config.yaml
n_layer: 8
d_model: 768
n_head: 6
n_kv_head: 6
head_dim: 128
d_mlp: 3072
vocab_size: 23991
activation: "gelu"
norm: "layernorm"
norm_place: "pre"
norm_eps: 1e-05
positions: "rope"
rope_base: 10000.0
rope_fraction: 0.25
qk_norm: false
attn_scale: 0.0884
bias: "all"
tie_embeddings: true
parallel_block: true
init: "normal"
init_std_qkv: 0.0163
init_std_o: 0.0
init_std_up: 0.0163
init_std_down: 0.0
optimizer: "muon_variant"
lr: 0.0111
lr_mult_o: 0.756
beta1: 0.95
lr_head: 0.00708
grad_clip: 0.5
warmup_steps: 200
schedule: "wsd"
decay_fraction: 0.862
decay_shape: "linear"
final_lr_fraction: 0.0
batch_tokens: 131072
seq_len: 512
doc_mask: true
train_tokens: 600800000
steps: 4584
dataset: "wikipedia_en"
Each number is 128 + 32 x the weight over the matrix's rms, rounded and kept within 0 to 255. Layers, rows and columns count from 0. Numbers have three digits each.

# k: layer 3 attention key, 768x768, rms 0.066, rows 183-214, columns 576-671
# q: layer 3 attention query, 768x768, rms 0.0654, rows 184-215, columns 576-671
k183:103208113119095149123065128122107098134107170194127073165147175186124185109208140137080130197155171089153162082165120138101069117098090157163158136158086147085168126151153155152125089156121140040135122111096112159123124123120128152123099103160132131087127111089140094119145105157125096113
q184:096161111107103078129118032132119153110089131103218071139072145169108123091138137115127124127160179183109102135134112148061147127095120110180194093151149154102136173048142156138136157113121113100109144172157156059089127077086127142068112122084115086103145052113120114064145090124125178163
k184:128156104151194135119147156123152117145118138137146120116102138151128110053180120058083173148168162112147098109113165162124133140140112187121112087134098091144104073112139127156097108106075142147133081112175106190135086165081118154135118129166129092117144158111087125028137081138085084089
q185:183059105147137104173074105177161076121115115056170194119130124129139145178104113118168136102027165143130155213127162113177152100097118180143124117144143083161125159148086170194192141102121175118112162169076061141122122108141065131129094116106104158108140202106131178144126115199111121114
k185:071152118114122081203155150184128125179094145130165116082168196152133104091169069095149159097185100074061091125133103099149151144106153083135192204155118120144112174154110161112108127081112096099085193136145112082174112085115118106184199171145105135121130142031084139087131087157119103120
q186:119159140160129116113148101168060160093090145110085189125108123121140105213132164106166161179120153196117153175177110149112062090146149108139116096155154128116157115183108169119127132084170156092109125103133151144124104096152076136172132135165128158140161130100127141093164161101160130117
k186:127147093143141114123139074075178134107093129122107139149141085120169097121131157171082100137127144134142129141142120149159136126114111117186158149105117113106125084081124182132066141143128079109117102086136124115090191135093147201159186150120123129106206104129160086112073118154134174067
q187:175104077193120176156114125142144114151162119125144085061141078172052103156138132102070071156089104164136113103171151100085100084105144162131131143122162160081126156182196101170200132097176124127082113122133136136127114186117113105076103165101062129159175148137146154144192102133094083110
k187:180124096071114133168142134083104126148109119160141150176132166154122079129148154141138080114105177116181114154156113132093152199147037128155198105151139132130107177153136052139097137093138081106069142172101045101099158157141133173108107145166143078100126069155059095112201106105104160129
q188:100084106113172077141109139090163115110175023124047141083117180151126128109092123078127152137140070140171106159091147130155147099104123136056143153095062107107116107129129117115156145123108116182126121138115121107097173110106100121089075156147158127120173112199119078157090117137137142170
k188:119181088126157153109207111070071133059119086092151111137147117124105097135107075142158118101156096084171095085104209117060112123111183193096148061088124103120139118179069075167130087137133096147126088118129173140192154159080124123145091164130144101088135181108162189112148074104137084161
q189:155097114132125177092198129123131165133169145206196154093116235142137102178159139146115126096094127174183163121077114130118111129122045149071158099081098147100122112149156095091065120116134093125132148149090183126137127165134141118140153137106142140144133162177108159166161138126192106126
k189:129136144072160066066155172124123119100145127070093083089129086202117149138113061056179115126168119091133145172141110125138151092133135113083105116140183142117167077129195158102133129162106167111095053089149115151161138114136176116156103113147151114148089138142119048134089170113139132107
q190:168113085130166182130113112117150165121122119109139099123128120069128089154143093094135066090171116034136175101159104095107185191111169139138121111118065116137118115114051169187083132069097175195158118109137178183126149043064118137051177077202130104159084139150180033120083158113116132117
k190:212112126142090124139113135153143139165098148135112153113128213069121111162141113117176183165101143138126165123154129160104135123120125107092091144065142157149118124098162110079160052143090142126164121146117129141176049100128125125174097082104125112146089164089123107179135167139163074187
q191:149123129157104136113138065133162124158157073095179173148099114187140112167140104116086132138127126160165060133125135074111165064123174097153032124139133103123213114139141121100118121111177119146093156160142127154155116154173110136165120146187134140081115093083157099120137035100150139107
k191:103107099145165158086122167172050147076164141106104145160116114125120170107146136212123168114122135160144139182106173160106121138168041198168136084121112152049138180163088140187135107133078105162142101103108137111123164097126141108088133161163099133145115099145087149121124067155160157081
q192:112095159123173137158192160163074158112134159092153128111143090117085089107123134148169079151038159102125125152130112146074138173081116075106079183146124143151113143119087127166079109144121165158133172132112103143182137160129128158184125108155103169089163140207137130139106117111113126116
k192:106105147105153102143133143150154125167166132114189138124111088166139095100093122153126137108120111240094129105124090146139120104088203191121150143103110122153112121079155098118146145135074139134128141154141171118098066138168082104086119083078127103121109153126145133098139191146090090153
q193:092166140154108174085179082074116178111102112106139142054165080102084130133132112108160154070098123116077180189160143147119150164126031110118115157148115143126154132098088124150198134138073172148197126177139083139227104119117103131099174122124169110142110131114116105164114150087124126150
k193:136127065121118166137070171138170134173167152106116136096125192134165163112112164112158129123125078130163137125104147149136183086117168101128102165083132148079139201131115142180151124191064083154103075139152091085124125120160111120119172072146079136146110078062145095059159121151145134123
q194:110141077170160154140161114126130099154122068067124108142099155142126137114113150145159113127081066176147151130166135076114200176128183104062154083084141090112138130137129096214139129077076146156144067212143146101077101159119129155078148150148175129101117097144100143082142094067216193121
k194:125080174118120085181150214148181133098134120110086090169131140057187155171139084123086129116072178110136123189119140156123154153186154146083107068133139113089112156164204144121089052125077136125088129119080164101157113125176136139152134085125115090147091141154088098153172092094133136106
q195:189191140092130173114128113127119127156120128142076137097119147104073137119145103146097127134115115126144105192090152090123117108140139131159100113122141105173121168169125115136063140077109139051179155104136153080090228167141120145178081116115082155162127130138073123122105105134109096145
k195:098130143104150142112090119156124186145109120108138115086160182122090147094121070112146095142171100132158182170072142130117140125121124163126148148124168136111095118132064104159072136168122123104138143175150108034093086128158112159065108168148144121081073144067162207139118111146121102064
q196:106153094082127125182156161023121126142110118158107104111134088137117099140139163058092163188107177156172122149067135117121123119159085133106055152147133175142115120141111096188102128136083120109111129185146130111079140191123186097140095152104118134152137170100194156143158170156148103091
k196:118114116091095127073116098101116120105130131073116136114142106168139191132092101077113139154186233116167166123156110139112128141150120110067177077123107162124111154140118126121146173159180150116131142109188119159163085166133081159104114158133123097095143129161151131157136115127143096132
q197:145119171101094072145148162131107112105120118088145115097102165134169125102131144117174097160209144125197194106135107113085136165168137110129103149130061102170133140122120074121105119088140131154149084162195110149153113105134119165119180186155133125061173133086113096093122114117098108175
k197:145163180167122116149146095090128105149185127124120119117124100123099154122141084117123129151162141155112121103132126161089151146181122107089122196133126114141162119146163144176108150102119185153144117145091058130163132170071152138123171063134123155102140119072159140154203095134160094135
q198:106124129145139127117139159192113138094111055086183155134126106115143188139057129161162204132126129116071123100056126110160218137160111123156115173112085170172172181121104149170101156140107141148108206083099105139092095146102182164154091105162141133111068027111226129152132143118156082135
k198:127090130121192096164089157107100145114160143098118115107103094177086133121143161147210166108087129127127122123127106156117143130173167149163144157147080078152134119132110087145083084136130110132152160152126129084128099091139068188171183141115144073105114176113123180131153079090141102143
q199:166124082110147146090112089119134148156097101092125127132121034128136088130133098179093144093131143084090109105138043112157119121175132123131138166143092137121099190100142117101126122150061133066068133150112145133146162147127112140174101148094129118128129117142070101114148113190126118101
k199:150097117123115108143102073145086047169159120118157178097153124133120136199139181117127077120089124159130168149124097101185146106146127093144120132133102167176113132158106093145070159079168128148160096079176110147173125109121117080127156193122179140096088117154161197078178067114121169158
q200:095174099121074100136094126103131136111158132146115076032115130146112081106118162064131109143128180021081116163080164117147168110135089124140173138152108157147100107137106137131150140109121100100157063122113183073138115101143131040085173108129162151134104105151170063142157171069139121108
k200:111059074139199099156107126130104110085102188119118155130136102134118123107142121162132119115154101079085133135134180065111125156108062120113122146140136061089206106114187126112109140197121069081126121171177164172136140110096103134140085119166139111154137116153156137122108110083146127131
q201:170138148130088121062157125093082099139144162125124117120145134096191104092150163117123181122172180122112148105101109242140127144112196120044118089134111200167143158141140125125206044085145141088115129130130170116176084133072050122123117150115175122094152125141057093138104075184199122093
k201:082156140128146155180138071139123138141126113162226192078121086182126060185130104149103128108171073113131091106147082107160142171120157127090097176105166143143135145137107146129134120148155138167129078104108120128241106152148128119115139148157133075154107080127128085116139098162085133184
q202:213154084123151104130082108071143115112084123097169096119156128137114058196240142155087111121112169103159198141126159162130219139119115107191157116154128121167114143127059106147104064160155138129122110088149094165151162133133100172138144136111138160177145185104129112083135200168126116143
k202:170120155163162154156167117130066124161123205150153136138167087080137157090063171107138109096105134110176134086121119121111087111113106112126149146140170144086166111192049136145139168097133131146121117171123126110127105098149101123115118071096177135165158070095117118123130158133085165132
q203:094164137128143076150133154137112134149186040113121060083107164171148173078059130110120120130066127105120112083080104148125119123125181112154137099129125162049135140105166119164196130135173097165143073147163100135120201129188150192094174146063141121128117142093089168143122121177152105106
k203:118134097105183092156156147111086126126139119183127141174086126091177175105191153209099110137130129127154113129126126162122082174126114133132101176147171099092217090137087083095135119217149189154174186138130140175172149158099128146163081084107112096130191154121113090170191144146166075134
q204:165126161192158121079120101146124135109182123130106169196038141129168127070148110106135123091136114098095141139079132078113114109176111124134115109065131129139117086136143093113144155189088129152128136097144096127155108108123115081132059112149167133132138125135109122099109152076106141125
k204:145121134147130173146088094139116110148063121114157157162108057144131125115129097103160084159074113173118092103168065186082151142114124155089091100118135182162069170144122197128079086093163145193132137118125135158062180113135114189141129095152121153156091069191109139127148115127106058130
q205:130117070164129150122188124114127124140195085108104082082112152148114181123100111092138185099141167072074144130093136151123176073150127180139174145147122130090117173155123154135120104113141067179152158125132150143109218141175172068108113112130161152220108120144103154132159087165075073141
k205:070132054134158118080095129176104070172116157129095138126155123171124148136118138154131165102156123120095099095130049093115121119126137134131149135156127125125084099173131117148167120127113132139151073114092184133066162132097110132105122121129126159170133160132136085091108163109094125145
q206:196182145138086070090150071135139111182167112083079159137098113180117144085117045133207102120143130099100115107114116142114119140175091152110091090171118169156142082095114102119153142181102174109069136125121106065151140095134103106060164085070116100153131138138105128141142121111134083115
k206:109155142116101147161127117076140145089179071088129132122142140115069076121105119097153112159183121122130092115157196175115156111086129139107130116054120116196111165151159134112188118098063082159148130165131101102140123132233172110132105169187153169127147169092119070120152142115113070099
q207:150177143094143121112100098158117133027145119034086084090156106146180080074091116135155055101180077094062164032143064114152129126086140158124116179161182106104140071101136113110071075139223144157062082130062106152129139128101107163149139124109119156111099089110093186095108140107191068148
k207:101148136095125108157146109129081173166195145144141079068097137139157129131135160193060062102101105151120168146214131159109171142137137171159182106054163089098118158068119140092123165104127143135122155070151149142111162155181082125108141156164183109158132157167108102188108143117145050094
q208:099109142124169075169132198110110162124119159140143060152116130143080121152085118145086100123102148127076140092124182144124133125125114122135163177100128123171156134125080121058099079104094135162133130160165140136088148089077144168103124113156150052148155109162122127093199157096155114197
k208:114109126120160116165103153091124177147179140121154145136170104163153141144100087165143088074110154109141123131097168135138111125120129130108145077098135165134103090118136128112143158068079092124147149149176084148160153147122129154172135175136126171091134120159129054062098094078120106081
q209:108116137178147138093133083112203092112115167078148079134109141150175126101153142132130130235151117163142132123125223175087123080154116136194117185104195047195092136176138164166136161101144150185132126163122139147085177146161203167135134165129140113086148133159142073178078122104131090194
k209:137122047078138123128126144162066166078177079136135051186111089125146163084098112129100100113100104067093061134063110146080103124115145142160083098138079167087022127153171125193099152090150146157137128158172133110146199143174128157165135130074075070080152173133159167104193129133079114138
q210:140105180136143125102203110120143112111098096124125131155129169160199034162145151181185170102082089080138137122110140084135151147123113090087100180162148150118129130134186078141126114175173125201148123164183145106181130169139114093103109185161186106148124091110183109171132111123075207111
k210:123142130110126086096075065114155141068103153130143148126125150113136156048162133180134127085081107116082085198130110130147121162147110151153063129132111020090114095119175117173163147200123143134181107145131155146080087149156111109120115096106171089198128189120147142111123170164107066158
q211:167140161115136131093117123118113124143124149080131088117201103140153131165129098057145110074159104123192115139119105117130168127079111154091122127175144135107124126088066212139153197081142103104121103130071136102155111182166141085200141109143108172127164115151183103161110108145157000095
k211:133157065088112194101148145208119098145158140135129141190106124085158119124117126169165141142177052115139126155163122122152130098094147159126148142105075093170137084175211122144135123134143135140107147167125134110088101142142081136095108128156048139144123162069115147111074089122075155096
q212:134131182154148164121126166144132156159076130116133135096112158129133182151137135158135129072123130094112169162137116121126112201121126152142086106116168141085152127158119148169113139116112160100072154057169146112127144144139167143151136097146070118131120116118110148149094125188158084095
k212:107161116155186098108103095088125121109139199110080080149099133099143011146106145093064153140077097112124129167150139104102092118144106138132114130157173174123127106102164110128129087124133177119160081086201123111072175109134115123147145123115127088084085156164138175183101117120107157127
q213:119116144140221130085132132121063182159190141147124132086115078160112162177104134138182144112189109169163093085128167101099140085124071085165146151134148115170191169079203078107117089133092117141135085095158142082155129096139143173120122152163089143165212118156152091094200112143109081113
k213:086172108172150115172104177087145119062104136090131098103118083140163133106077140118133187091132120093145126160137128119090189110152150151142160068115177120094102076142171173138130122072173145067114095124170158136092170177157135110189072183110123177117136137163200133119149143079115142088
q214:145127130112137081126051102164133136068094104137105089138070145145112109102114055133196110137102094102132143139154148135083129086118104163128145194129092147130117135091124093116145153114105128124132162152080115112135212182128171054164112109128120176147139063096202139150164122144151111170
k214:136106145124081155160112138104148101115159103130136101094176106131123175089125116108122153183101169119096121119119156043063115125117112108076114130136133140086118086126144148095130145139115073134117165150117192155201136136114065156127108148190120126117124110104105102127123149103079155123
q215:106133150167164117105129098068165141106160129128145127102095141095126097153216101133165095131170130120183114174153139190138196133040151174138163149132150117163149156107129118152061112149149132133171087146084081119144184171161154118088156142098119090145105149152151147118128194089106173097